{
  "num_hidden_layers": 9,
  "hidden_size": 128,
  "num_attention_heads": 4,
  "num_key_value_heads": 4,
  "head_dim": 32,
  "intermediate_size": 320,
  "vocab_size": 512,
  "hidden_act": "swiglu",
  "norm": "rmsnorm",
  "norm_place": "pre",
  "norm_eps": 1e-05,
  "positions": "rope",
  "rope_theta": 10000.0,
  "rope_fraction": 1.0,
  "qk_norm": true,
  "attn_scale": 0.177,
  "bias": "none",
  "tie_word_embeddings": false,
  "parallel_block": false,
  "init": "normal",
  "init_std_qkv": 0.0442,
  "init_std_o": 0.0104,
  "init_std_up": 0.0442,
  "init_std_down": 0.0104,
  "optimizer": "adamw",
  "learning_rate": 0.00308,
  "beta1": 0.95,
  "beta2": 0.99,
  "weight_decay": 0.069,
  "lr_head": 0.0069,
  "max_grad_norm": 1.0,
  "warmup_steps": 583,
  "schedule": "wsd",
  "decay_fraction": 0.738,
  "decay_shape": "linear",
  "final_lr_fraction": 0.0,
  "batch_tokens": [8192, 16384, 32768],
  "max_seq_len": 256,
  "doc_mask": true,
  "train_tokens": 106700000,
  "max_steps": 5924,
  "dataset": "wikipedia_en"
}
Each number is 500 + 40 x the weight over its row's rms, rounded and kept within 0 to 999. Layers, rows and columns count from 0. Numbers have three digits each. The size before them is the row's rms in percent of the matrix's.

# down: layer 5 MLP down (transposed), 320x128, rms 0.178, rows 146-201, columns 64-95
# gate: layer 5 MLP gate, 320x128, rms 0.188, rows 147-202, columns 64-95
# up: layer 5 MLP up, 320x128, rms 0.18, rows 147-202, columns 64-95
down146 100:500541483415473537446478460514500472495447538508451540427631528491476498565522536528466491509462
gate147 099:503516470451573505471549401550471487487493536517452546504496501449558500500448524567512538429481
up147 097:494496476523389519522533535515457423493452449476450425485508560479454552504474482573494497464557
down147 102:528468558559462496516467416487495513554501460493460503495476516542472586601452453514488555445503
gate148 100:420504540497469404470456512472525505500462557503541493509506499561513387487508479491441528442568
up148 104:500473475506562484511589483426455439525508491499459494559520512489525482470446508479391556504523
down148 103:559554494541433541557431560483513468494537474555426429436558537526456519570472463516452422480458
gate149 098:531540512504521466511508559552526463493497450489504499490454549504526479498524564486466579511530
up149 098:475492559580467575482493544532549472508571527502508597563444552472432491453554475472531518469456
down149 098:478516500509513505480489465546514469486425555479490496470543498466477467500507470521520489555411
gate150 097:476513502498450546593473484486419427520513463463530524476521464597530424460527480492468597480533
up150 096:510501548571520534598488523527576567436574529529526561474516477500460512470507533548481538511550
down150 100:565449453484604506564491499474464502500560529493540464515456568499532474483567503471462489481579
gate151 093:473505453515483566558507486465494471528542388492467516503465464479426461416524466497493472543507
up151 091:481422472532483523545591438447574540519469503473512507557483511441470508420463512534535482497543
down151 093:489459505571469495480502615522586481540461511494482543589518499577492462495463501600501489524517
gate152 102:501538460475550524473521522409505458508508444504510438493477462520565504491490458499485583513537
up152 104:533540495467577451468510456494523513525561493530555455405573532558444548522478502469515506542551
down152 105:453429486529486517511492493501488468465494467561554483442528416480511499498472526502479525521447
gate153 098:463544525463560476548482457479544580463520492501468476495483515460423453455475495574521434527515
up153 103:453463477478548497545453488437531536575507430445496513471558398520535492491473498501471528493343
down153 105:558509492513456481516499543547531583470474583440504477488416534431487519497494472467405474505547
gate154 096:525547504503549489487440533546503447549492540478559477541491477519497495474499502501518534448496
up154 091:533520435534487499492477506484565587473454463552422463434491495547526523507495510548499457500477
down154 091:578543549517616486530468543489502564502510472468568501454513525413490465528472578495498472492515
gate155 083:453577542500540525562481525511506454539458550570473547431468451434500477483543434558482547518508
up155 084:469561538517536487562478511540516522487495512511489586459506439411486469488401484552492510541542
down155 092:519513508528567456505542518507478481479481554523492466557441490482434462465547509533479482605499
gate156 091:440510557410510560520444555515492502466486499500458507504473498566488455503541503515532617571498
up156 084:526464463517515466506498522520463509544464436524530408540503458463525523474461536527509502455507
down156 090:594528456432558496439493483470507429543482578484505557471425487534512496522453575509499497464551
gate157 101:424499438517454550544492476504484491466469500532518505525499513439509491531516543508596488463529
up157 098:453453530472492592509489529484485459530512527497491477503514440502536529482525533458466534607514
down157 096:478513467490508510412474387508380490479418521468497453492449464501501527416524564513464518492520
gate158 109:504524505482516518460520516582503510533395534471521503547395472491458513482557464527570509513564
up158 100:565525493526499538462479514493421447528493511489516428503485479519455528507527432516401382499542
down158 099:493486561575446443540400434483498539492525554504599482522494458560463554502461500509558492496521
gate159 095:535572494468481500490555660464538456535499431484484495548485516436468527550519519537486455501523
up159 089:532483443515450454531443473463530530549544521552458503516522528546482494473498480399514498475439
down159 093:482467502448545521519536485478471453488499533514478561509318514554545433420520459507501557506567
gate160 098:498486508540545510533516492493370446538464426474544539503463475488573445482539502539460553523496
up160 107:565529502511581515471457507467586482468539513508484483487493478495457538539461486447547457546573
down160 099:480494448464466481472546523464458568520507534407485421565441512536562515471501455513488531476474
gate161 104:489524485475444503526444558514509548489528510458534516487456556504526517512514519486489508493467
up161 101:489498472429512523548387566502535507509422436478564449471510495473528531512540497494595558509469
down161 103:482457465433511454516561536541523469496565507584558614470468568546464532436479480485434505399445
gate162 101:450512467489460528522469505523497547485510522457518367464500453539467519489584507479474511428461
up162 098:508520497522437571462495560432534449499519511537516575444554525443556544495517472438523579505497
down162 097:471522474534484459527423552506503530502548511502533459503457462599483486487533572476463486539453
gate163 107:517555526437514466498560455509525551517484451483537567478515495565515535491474469530516507569509
up163 103:530542506492544418566523451484536494497468464524538446458509530611500534483505523467566512468505
down163 103:467517421523506424467513508527559504466553473499471515519531512440458424551440498479452487510482
gate164 108:469451547468511500424522499443468485490463525480571567541492517494513490505487485496469470522509
up164 101:493447567533492455455556498458490491475545506543530510500547490487529527525402495534489531525537
down164 103:462408495485514543531553475521475541477543484501559498480586546536467487474562488526476561515461
gate165 091:461601472488486591478515524529548524461546502559547429493495443539508566476539498511487495461490
up165 088:574471490490483466492494583402540526595451477429480526464471521496470474492430518507493490558507
down165 085:523466494474435503465517437519574435568431483432474438427463529465565442483546491530548511498523
gate166 095:492438521418558487547467463514487456498475505504568476470492446476553477522444444558472535512518
up166 096:471500559509559464465454547550479535475480413550555501446526452481511477514467506537449579503530
down166 100:533529482492550460523525490484530504525503518518431424457544452473609505592472577466452488509437
gate167 105:486522507449518448473446566492525451554485483484504473530502482421540495492547527539440501449448
up167 105:549532514474541526501492474430469422472535547533495518502530558533569530452485431467450478526456
down167 107:479481566546542524488461522514467529509445529506517504506399513478516544479475559423514516573477
gate168 093:434538489522453487543493525474573471506447527467527534496525548525488456473430441486431547459548
up168 098:633567514542579488569524445515450516473450548486461523509494413491490536477521506483497496528445
down168 096:488551491500530491528562500533557489525520500551443520433460456548448466642538459466545563497421
gate169 104:533563565508534499463529482566523470519417528502449554445514516499485417511538402568518501553458
up169 104:484524554501458501506487513465567435544524495491481517476466461487501512497507506451388506431515
down169 107:507489505409499483454461494423483449484485437464496529449575485512470465474465394518539522545409
gate170 098:460480433451480466496495414534461526558447473485536482496510460473474482591450493456474492497502
up170 103:458507496547497526489459531570530505460515409482472521426505463544452456434522508518451486504587
down170 102:550508515545466455495549469525465501490514483461489530375460509500435482464467470524549491533491
gate171 103:466523538517431511570474459445488474525560543427525481513507509518479477464467522490541565435554
up171 102:525524468475432471548489573521454501541482484487437520555514444495532516505486535547522488623494
down171 103:548489432494467511496542547531491554553546421445481442572521459458505467516483434518485466450549
gate172 088:453482488507475546459456518573553488536494471481519403512432442397546467524531443501515479478470
up172 088:455507549537494488464496521537525471506553453509539555488547532565544527465526484493456529529546
down172 092:541513460562502479468443494446499471462482446443476563464375441498549490418463519461492494533668
gate173 091:446510522509498528448424545477524507559468399551489596533483425519504494511512532533374473520478
up173 091:486489507489476461576526516484522512447491586477532484516493551532487511444488529445636505415492
down173 096:491476522469498508554534469467493514466476497433527530487408473534512487393502473495478497504664
gate174 098:452547533490434490540522526510532535470558492492539496473385477485501507537583506516512522479576
up174 088:510503490417403498526523456429476548533556479496468603486474478457480534525527547502557492459503
down174 091:554454421504486506497496483484470454531563462464423505465613484508446390513492514479458517524469
gate175 086:522521526452567526527478483480519562518430500451563494534546539457496499439541467484597542494498
up175 092:552560538510512449574444484468524435472483475491473510450516533521499524446507481533526493536460
down175 095:577464515491517537539468487441478515522470527507441458494547476489432558452574496547523519493515
gate176 097:484563482399442480484490469512475504544503417517490515507507491489480516492464480525498574512483
up176 099:480495455463454497533508522470502529505487526473461429423487439473462517453448500475506550494519
down176 098:548584493518545491561490564550553489478544528507464506522507522508516540467437485542514489492569
gate177 095:486468538496471511503504473473614562435526508512539560495519488473544514495580431527463505557492
up177 101:462465468482514485506479506469557474472520484386451427523503525428449449457474517517498473531479
down177 104:405477429482527501495483470452521540500505469604477549506536421505499509497511480522459487535424
gate178 101:533525566518489510549467552550560510498519468440483589486520513537498517464483478477526508487536
up178 100:523440537446524485423492574441540483501458555490542554522522444460430513480549456471576483474493
down178 104:481475514450541505539512491433403508545514502517470518518438486524496443390533510456525502532460
gate179 104:573555481525469491492525519490489457462521451500495426470472457527482553421546469543524547491518
up179 102:458485515555492525506548483463471538496590402467557461484525442482412520500524509551565466477510
down179 103:491539511499462502513500505501440437494524503555436540539413445522482512596445433477443476524525
gate180 108:517548558426564444502480476485478583435457527413459512529453463528464543495491476489514493453510
up180 105:480503505516459483501541406474531468458556528430442507494531519485514462472484530486519468467458
down180 105:561490444472447517587469531526564473502496501473469463458470464445551494570485469568485462535473
gate181 094:517520538527492545541554515539531462530453454455525532497493507479497534436525467556487506482547
up181 097:527534519509522459517518489518520542484483510444546587561485607520489465442478513462541490514524
down181 095:510544405481483442478455507458514513548492488579461472547533538563559476595554505540489472475432
gate182 105:516462551434552504515506499473551505431463513540466508491507568509572545514497528561477540403531
up182 107:491462468509413451527507512518582522487430511565523541461511587525506509513485464460514451507492
down182 107:537482536440516487584452492486467482451524557441496487502554412522521519535511539459481541487445
gate183 101:547501501457513461491504508451496478476450414460435529484456468518505552565540494543495436471519
up183 101:572502450528485521527514507472476493493461477503462478461460516514491530589535465476510440498492
down183 098:521586500491579442513484451549482489445505581407501544480522526518492471473502452446482518501477
gate184 095:481604565488496584523508481530506456480452531484534444519421509459513498458526472484484544499548
up184 089:486522531590488552454463547561538462448440517547496504487514475500492550522530467469506563470604
down184 088:526499488572505525579512541507462464491528554515539529482459536482495502520576582508493479501476
gate185 105:520530524491554569495524451498522466552566587542515487487520539501438455475546522539476475551579
up185 112:406490590507468514557501513540468472486511505505560572483512476468483513448516466529461489470580
down185 102:499558506526509499469507521503522513535517516503536460485712510506511500482490507494534460515545
gate186 097:527558489512483548459495419492495405512465515498563584515512546495533431491466546445507576448465
up186 104:463533471449513535502596472504429470544594522473483524419514499516484484513475563566519503546514
down186 105:497462488563544474469526483439457502460500514498521464480456470507453523529503474457552467468471
gate187 097:473488419499498428532468481551488514468448519508477507519436477522441433445489596508517506477513
up187 094:554538517497531494564517497524486516468497458517464490532512506453425509498492567504550462432511
down187 097:446511522527475452493468570526539440468467459503463511448490558476466541451448542499441475537494
gate188 093:458505447463473480478499508509542540537432485454488474351440552534451504504540499474503531502470
up188 102:544481431519573487502530536528513540561485450457526496392444505507470483480512565571560540478554
down188 101:497483459480493431445554512503515466539466547512506509475473504506487558524470489429584539540355
gate189 107:504552461421395479548487529504450387567522545491456578475475534554526529529544515513408504403444
up189 099:471524443490458505563468500546523506494526603543497545488501499571517517554557502576457474458492
down189 097:524480548500458533517489464519580462527563481445520471511474462491468555546514521486510463549536
gate190 095:412512488415534462525482446593521541531469561469442502524495430544466477476474522542466497560520
up190 094:462467504359476492512484551526546549486558530470487493461551401573550474517457555540481546487484
down190 093:536521496486527465518485547528480502494538447486513477574459534519482515473510483547496469516511
gate191 107:512517525439524549493509497483552434578470573480542480471460480530552523500576531485416508529493
up191 105:443552520498541479449471515540486565535499483477515545492487521516528537501548520503453516464468
down191 100:527489465533489479472491445507453444534502460496502551528462460448490461500437496506470448467472
gate192 103:475490449460473530503447482523566465535537508505556513474477486482459433475515500467511498511587
up192 102:491544470418502483457436532550502495486469504447562536539532513413536474492469505547542479527579
down192 105:511473442499536473463483518506486509509461460596466524495675503525491478574513585504535476494467
gate193 098:490495450498563517470488445548520465472466473528535527462467523432497490454544481506484423512496
up193 102:434476419513552554439467478484457526500533539498480544514495444540471503457448521485497431556499
down193 102:509539469538487478469429552415523538516576513549456580543491494465516491435501487472559519484450
gate194 108:494511534490462505502549460447483443444498474502533495510468470477510489477458497473526545483553
up194 102:539492540524482541437535455457474466504558560454533493489494455450522486498454471484502553531487
down194 103:523493509518457465519491543540518484456502460479492574422569575471538437521531545496488495502540
gate195 092:475483539473548475571554519433492542489603402517550462551527518492506522446494520483444513544521
up195 101:496513553467459495486482474562475483472512538501475572539521524559462486491433549546505458597515
down195 099:455486467505432504466515474587501442516451512516513428455496507411561568495507540579463478472473
gate196 088:522479503547501485543541606479532486476499505471565581506520485513563503501585506489478461461479
up196 093:516484492502475490503501501383501521422521535506494499475531485580514550523531443494454457430484
down196 095:421504463440485490502471477474491524548539537609493452517583522552523486651536481494535419566450
gate197 093:551511497489463468518542459532504458513432554456493456544513512492425468427499535454431459458506
up197 097:460505535543461470444482531467536482495524544518448465440502516417489584543521478508477490472501
down197 092:515507443457530477469538476500533516472480488508472583521317532514540436496514508450498564477528
gate198 099:443428583489467570431435477498526496515505474463477525586509427492549494483595491540503534447533
up198 096:489489510484492432480490481459545479511502454549480371465535460473477445504462482515471555489523
down198 099:462537558498544509493509523541558517521554483551494436546546497582451572431535513482487458443508
gate199 092:520481461521467505507542497532558421525525575490508470478453544499533474434492546493414547468437
up199 097:534459409470491530579490530466430447453470484478523472545504512503419495508492559509503489471488
down199 099:604454490473510484490480529505496480498546474495478522471535467498422537558499476422480501504411
gate200 100:499484533486490498487486549558501450519524400426554558457511506527502430514533401453477537490529
up200 107:482500526476498513501540483531450526427462525438503493456526529529562500537518543389439486574478
down200 099:515525562548436520617449435499485509497532488520485528508681479535501539478507510508449531517460
gate201 102:499570524483544509488471512557574506436447495441489508505516474454529461483518466468498526366518
up201 102:503469477468585470506458513449492472457523524552571534499483502580494468483542536558570469546481
down201 093:550528604560434541495497481546522505505444557478484553487413541511497470527507483481489584526492
gate202 100:457512491487531458527525477540510491509519508463442573528465450524521496438495522554550477509529
up202 106:482516554460499511505504437511558576422542501441514493559513536471407529425525436540523496429484